Each number is 500 + 40 x the weight over its row's rms, rounded and kept within 0 to 999. Layers, rows and columns count from 0. Numbers have three digits each. The size before them is the row's rms in percent of the matrix's.

# layer 3 MLP up, 3072x768, rms 0.0342, rows 1901-1934, columns 96-191
099:489418555491479503514509484524525477424469486509455455469455536573507476541555453538462521467547527566440525522466503516503537510603465491397526504493563520510528586472409468526529529466435415479405508485501567445453496502465499493553534472537537445493546428490509503512438473439474427511
100:519524477441427482500539532527477478522511535532479479479479500481508532564493467503496510409504496465561524517494578418474509462486540496476477479528488486491545554520527581526492409490515555456496452501539456488438494503473523493458417413461502511514457511481559500427481423530458488433
100:517420468423490484515518502532446468504483494429466420524426530461504526524482548587512479541493499393491517511470463451523534537482469445487517575502503488538516472491554504509504525440519566435529472486539464472507541518545468407542560536495500601530482462458568556595479490519464455547
100:531409494548452506521466469469474482524433488542463465545407484481512486512415504430528536446551543497455467440516545483523492554403489525440537489411438510391539463480534535510479451439497463404539543550514526479464473516464455467524529555525450509514525541466501520508482560440463443529
097:496489441451503504533471522458480559539447500422470431546499475509487508507467433544475478497464515520541464493473518514509573489419502529527495520504500514468506498482596513471490490533456455502504492514480480534493486539474449506507535515479497550503424511487546521565519494519510496505
099:479499492466535481548484554477508472571431523525529473469494510485433466498551481527465459497559473461525530477468505594482468573413541514479445552502494498472497478432464451487489442498441520526565521536514485453531487579518561522564474401496494491507476451595470545460528525528549435520
093:411573500481560522577489517526462534491495489443473469502489428475481436533509549520534495506497460467510551540392577518545514503444508548465493502433476589527463475544560512495534442488495521508504599546466446483560457439491441497461533487543557422435476528475546504457520447492463530513
102:508431453535544508541501524453474392479445466523467547528520513416478504462508527497498445576561446511489587431499482537537546512469487462468555468576510492488564555503475516434483443506458528517519454496469479500503514485522541469524502578565436554534554502405476529487528449514540472411
102:548531553482555556484514537518486553528493504480437525496462498524509555544523533500449539512481474491510525470475474431546468473450517521477525486463525555486465543479525509520478471422467571484380457493489526435521508503543474532481467514609530467460415540436515499589488497526524491519
097:422547405557502457517487512572496491473481555585457462430468500397533514499474478604529532549490519542547572522533560520542543522486497499499585495500517476480459485461462540484523488507504598575465473510487491472490509503487560471555486517562504452519562492466449508491429466472508495497
096:491404477504540590472398540416463513492535554404483471513474458469528516502508392469520482514503457547503516499555565522464443529516532395504486471485468539523571504512480486492465403496494478503514535542488474489517412550540513497557461489517515491432467516443560561544549459452553496467
097:529451473510486473475418498551524503471547530457524456494506401449476471492561535567508463507565441409480568462445539533465617506560481603502517512482510521509571556468498479553489517536510543456463482533462542522464500513525518550549475500564451440535520520566508529610513528493543528458
099:506526547504521542501458482528524505475535545535440459503531470486513490525423504604484496502500539535515524504491536463527473483482599547504480458556569506443543520438516511485465452490466518498489494508468510445532495475466510540449500523522556537546512562488467504515528420508454498416
100:537492473411442480466489544452537435472532485520465529503475465493554519481477512497459471530499517558491539460526497483427484517497517469492430387544494560481480465477531531427470449489462442469513473533475505516533496488511475529517452550511527532508549520548531521513541481452512491502
099:448425479441444562492448436535523481501406469464532438559499462510553490478513510475425430490480527495474525487366471453485504525501557458533422536443510429513512551508371484537480393452465533485520458455522553499504524445456499500519483437482510537379578480571477498498497527519537490451
102:501460485529531506500451487465536452460427489486526421470539532478485453524541501522533465433433543465454528545470442511557473545489525514465421513531462498459461456482467519571561496518523495472485495460543493454522527481447494401508516513533517512481510527545460568457455472515502519458
097:505552527482541481503488460458539502520451518509522469508468492457505531499509508449510508582467526451541523501383582555566443538507575475500538520512495544451506433483437476468456500528444583467470516468415525486434577478511477521527479476445541538467523437542568541545514514508451487565
100:505508511459494556539523420497443486477477478526447442570561461407476440504588501513450443507496505479511560528557490501536554492454560546499522536499547514467540503535461508476459494534482485479502579444464462477457512497573469511515530437428526486455582507531488522490407464495475455430
100:493455564448489478539511532537424464512460584485500540541431487517493534531475555421550489576515509534525621539499512484571494544457496536458479533516495551532413483455495439499505457466461542495437476525537512439531480458420532517528508506522461472577449508447538486482491568496514454472
100:452505515481570573510525505503591417493473484527515537561474497535466501505507458588484559467484488505563446539488538476515505490403523529484540480500561564445504530529505442483536513481502460521529501487522480476445586501519562532466476515591486491527447465466478537478463509457537491481
098:467538564428503460498517512529430494513470458393523465603485497415491580508569546455504416455513538481460567453469514548478492524441569447492465510501433425465447473513471487469496492528498442459486503539521464477491496537529455471538488453503485508470516444514444583456369494469459460496
100:480478569524564518511508494541515413522523490458535475566493487518437441506491461523450450527489425569509534507543490548499541513526514502518553493445473578431539530496462438517485409544466508534428422523477558450481500519446493497538584532573594504475412490564473526531446500459493472523
095:487494479494468523463450501504509562510539478558421549554484543509519461520501483499446572547567547518530477501501458480474503469464531471466530477558488543500585512484481522566520415471455589533492461473468395479506445491460414479491463491571524421447509466512531497479522477500514508540
107:464461517431554461524474491475504444505552584440450483545511498495500489541536530479446474486517449456482577543489515568505489541568547500516423459465505544459556533528456431497548544550483554526339469575540527515503479445551540540599492479521538410505485498562575526525464552466556488474
101:481463549454522504477518463522528570477484481561442455500496484479501514500523392501542568499540494460502515520503526390572535496470517436491580456499483484477485529461486521486496482499444525504446501496486481495484463516460513546422448500512502574523530409560441543505510589566519498477
097:472543506493455490517490515506486567489556518453511470524480524481520511463533553576486528427517512526513524472492475473489511527520519523473420466519495580408545529470500453558464472542498523577472503488453486483482498460426605475456419468533486558494468500540506473472464429457516510532
099:473426487471470522504510483530487553485548552486522529538466484431449524471533506481524531535508483483508510523470497518521536520522617490452427466471507486471555528490640458546508459465534518518432497501570466418455515452491527458485504454479486420446514476459529491530477557459536472410
106:542516572507461470520475483470453500516580450500478569549514479527498446506446466441523491492495522478543542542453484600546525514520574515521548500437500575433476507547544505442417469495429493457503517477473498475542516525465468471481407446518534517565494481523534465462491512516491473444
098:439582467502551553468534542461480456516523484568559515494488478547507478548496466556498479488577506442510494502474491533493494487493578519461548551558515554513475481501453474489462527524483488489473487460441476474483560543543502445487513519490468455473506455476534502448529428481530462500
098:539462495514468484532498510477467474507515505467504492537543517552493564521442504485520413559494540506549520524487427455578588472517513543488469472491506496438556474447479430474458467526498521434497498576480554433570537516442501442478440532426465500497502514464515525546533520494502488541
098:511561497508513517548565452526491522515486509535509447557487521484553562499510486514506425539469518483499510491512443579560474555473520507469455577549439478477477479453560501500458524437507439474587560485510550489484472520485595523493467513512538510544487404474487484519452438446463511506
101:572527484407554497498496526494415503488563481451514422504500490543510535479514510461448515521461488496474506500513486523522528528464485493515523474501567521519520519499494437486475497502448473459469487610442456459495543470516483427504495556541483421409492422409522528546488487561487458480
100:475491527403484566507514481427446525495569508486603535520541519474522532553540457541485493428414605456522560495549474499498436542502569447530529505543472463438514549490485540501516472545510526483438476533464512535533519487514548516510462570505463581547422520457461527449507405493620532526
100:566501567489541489593501561513524509475498475516547434632458475419549424531554522481497542506427503527502519538499441570536488494473520524499516518438418491518449492543416501481558504448493491511528429568492467497553550537494458509561415473380507469540482513512497526487542468492493484505
# layer 3 MLP down (transposed), 3072x768, rms 0.0308, rows 1901-1934, columns 96-191
105:495475456497509438514490530526495561569489518483533490515499404509502460480513581455461531514464456505499515412496505502516445494365513513498450481469505471527517536509474487507575523497553442495535501456514452532521519435474462523445535508501451488452515521436493530448544455495557544522
098:448510538457565522485451497498573503495472459498424478567501493522522521417526528484505549549577573542508524485420384603526477513482459500471536515465513535498482500456505520485470595510520510504483545501524506523494527564545451505567523549574477474474565523473499522578526543449520545487
103:532516551440557464552518496468473467459511524516547532455512516529555524550463505558527426523546485631493480556537546542499460505498566487474486503484464484433501538507511543514544487512495451491462507476464525497545479502488531498500407501470555501481476514538471569433506478544523504533
100:495554477538551535489504428484568550447438484488509525453470478453493488484516479495510523589499517491467503451529400569472534443483507437476493550509528538482604490472544552474509517497545518476405442473477520459480548537518535538481539524468470501500513502466488567593506479466467440501
097:490437477495456554450479546524566491488554491503545493519489518512480485474489574491529443487469499534524486500470464526435502527518541465433520417398508524535512499470476478531483493415497540510487519496507504503547499541519467529463513488546410446477541509474528475495501579508509494489
100:555500442476382450533479505485450492454589518517483526581528475510493498481548462498444473546443491552552537520464494458460514494556483494494532520548487531512490497554464500491481479492560526511428520501476472529500499480489504362489504558476539509579515532440521512510482504495509493438
091:490431470503451490467525453483507504509512503460537450466505449436452553480515557490475515528472526545473455498484581487488521457484451478499534479555492454455477456487533499557544485440576491570542427528541529612513510534501460478500535481526493556501523498486436450507445510537475679541
101:477515529457487526412465460511520509515523531453484546465470489516478506497508497550571505464464519506467514516542551380483512484489514551480527483461533422519532510544505500487478507550520445549448511431562495521511452461467513445454542515359483446481553497520511559486421502533530515493
102:547525455428506443501493522535457423471500492488454491511505428468526520532449470566500436477545528504466521513504513496491509526462532488492525523472446455526552531490495545515459532546539468486563511501568494497556477486543443419511522512439460477496482448484487461502551540529513471474
092:485499516494506466478571558499453557522549469463531472504488512433462474471510495429500511501562471470504533525480457478489459472509489495534534467529488570545543483535550419487525483531523431468579523505522468546493522502491506556461424569489490512434495515514498587459535505496441529500
089:478525527492448428523582481471522493535439455547520499534482483478446487525515535474523493504511568494502481510482503557529483516491475510502530488491538472417492500489578544509501597477486508481477520518519513470485563485451485479450582549532499465562533480499515442502500472468477487542
092:418570513442541519536517484501504508521488475493477509513505609532507519526471464509499508482487596526493499441495514433531505445487506445543458489449496557451431509529530505522417500461451495544509516503558480493539522520518492473460524540534470577420540615466503430529486494488439508522
099:582534580452515480473482521482494558495399497486528501502498514489517469566500485525474493539469526516457565491543476519467497481502413520501533490476372492516473545491438491408510544536534504499486504492514479530515441510558531513542488456486523485464532377504486504468442535439489557471
098:488462521553504469529463433502456580521516516455525475443514500528443488561520490533434568556492483414518475417439527541475547525536494496506507479524489483510458524495438465517504584501514550559479551495511529483500500545494454446512513505481572536455440493474507549495433477448469497510
093:505549479560502488552546554486472521504550570536499507449468442449508531611506498556543564514510458464546549515554533598526531479488420488412607496512487548487505451465551492472490604587507474517470523556485523453488490503522449507530519573550518481567452487398475491520437482461495506528
106:523496487557555506576535535509537413456639526519478520519498494466493467435482539525566539549489499553443518567527439530509512526477553482521527493500435516493518394510590513559501580464464457463518527510504469515543510453456495448487545523483487539514568523466424527509457548485532479523
098:487471559468529517540493521487552450455528520487469577472481506477456475454494510490554560444570497634449484442493456491548508528454469550509521439471577497478567540535513541429477517470560397605502509529540547500486465473480478444536528506566486564543480476479486545490430533575497575504
104:515494496567512451493464501520546475568487540531520514501457510547510580522502636485498530477521543485500442491454536519469482445532447416511479451475570593491471505522521472494531579468448433513552451462471503471525507426493492463435440512488490520459456515459554454534539506502512489490
102:464471483489496545443519427513530477475563570468521402596551441544567515460445526496473533489501530455420526531510443493547492459484490443571519512402548524427513481451497503519519504538503461501551422466511516478540493492579506572455516423511505502417496477540582544455429504520453461490
098:502457421559465445537511443460424521481552515498426435461505467504442523471513549516406519502437560437419529534514502557507518522542495445484546495504477434555521538501472494472484423462485519467482480499461487537465495528573474460517542509418455493531507520526467515601499555572542554499
096:434492495472523570509487510490460499517474501572510464418522559540463477490538485487526471475408547495475475564519501489533481496508390488484485498474580562560555486420518458496494523565501580429460556542553471563448508447536517456504553499427503478550610546477508549448524521517482553524
100:489530479458467379482488498493464590524514552568493546418476520501562478546493521477543459461492475467474489595436481436528458533495533483480471514581499454500508525550534507450571576455508448503454552579503505522508485554500524558528422468473513488550500525494521478507491442524527573476
095:500575517503509507533525530460475495497513512478517492475468490480555492539525521510529443557488470458494506489509511551536471510517478482533522498456498479521435468462464453425495643522511448482501533502515488502533517491546585488551480554451554570496538567452457507495436466486488492454
111:526489576480533482563484466470496525504501512549552519479542470458537562530499447518467448518486523604508479520464483440506497496464577443517561509482442486479470495454449496530474540495525468471445542515503495458520427482507499499477537459445492471517533526535509610526544574496480421486
100:490533529468509539563507544518466475569493420494537487489493477531471498531420576502535478480516525497529450540536543484459462480507485535490452456466493507493520468492536475559568562482482464484426543525426465522501473496479482485592549522582558481494415456561476525473598473487489511462
093:496433450477502465482497447513491460445519468514499528492540424421479585559531429463460549500536481440487526482492510576484427522473453457513579510470484354565506449468548550531470569478464557407517504522454549498526490553492406414520561440480454462569506444448502594536492537575524454546
097:563551514562461470556458549528494541493390502533496495467578495518524497590530480495508532529525516504537470519447534487491488493506468490475518483499504531492417496439434560488517502511419478512483486516502440520520501531487453501540536571502562542542460488419530525554554431529524517487
113:479481455487458498602460432531481468580493440454498476470511528521504533523519491539546591553542464515543497534552495483491454543535468546434424514498447498486538474491507532527563535476579489463532466438462473423474548496452499421432544510495495537471564532448515550572515547456540425457
093:469522530476475487508506516460569480492418520482460511570451473476509534481576528564465501550467507535511529507445544522518500526478505509475469504484489484521560508534496414456531493449535500468458519483488496517478557541522524570476448449510565557504512468515440499529455529481454551474
098:445485456504467517448505536460522483468527548522479446511591483487498469387480475487490502480435460556433491504511480449560492547552565407502557485471502427506497508538480498570525477467458423503524510531468492560544658470499549586466558550495475492515504518450485534404478465496533570497
097:483448476482509479453495541488459433513559505503469452495464522499547465511431524409552567549540475590558457561493433534510510521477523486473560491468599605535485543533469525461466558581507501491439439481494548529519576527469407596451534537467456473475515492498568493582525465544485528535
104:453515587468498510493430541540494530457497460538510499475486454532478523488547460526465481439452517585515497438526477574565491594590483483457531519421499450488446537505553497497427501494550551499517457471537470471535574540561500529504481561452568509596531535453454497515482475509446458462
096:485523504461527459575486566519511535523444568553519511474477431475509491470525496495453500553559413554452495491414526499528545424454439547459555509513526560538505477511512470514460526506432446509532517513473499406491496459494477455543545453532491447479501466533442448510517562491428425470
099:533433429505448533463449489482532476475521510551525489432592518557445583442507437513511448472515513415476470398523554496447472493488487530464490472442578509491527500463536535538493490493585520482477558477493535491490441511506523497406487523591517480460534539482541481570502514511562496448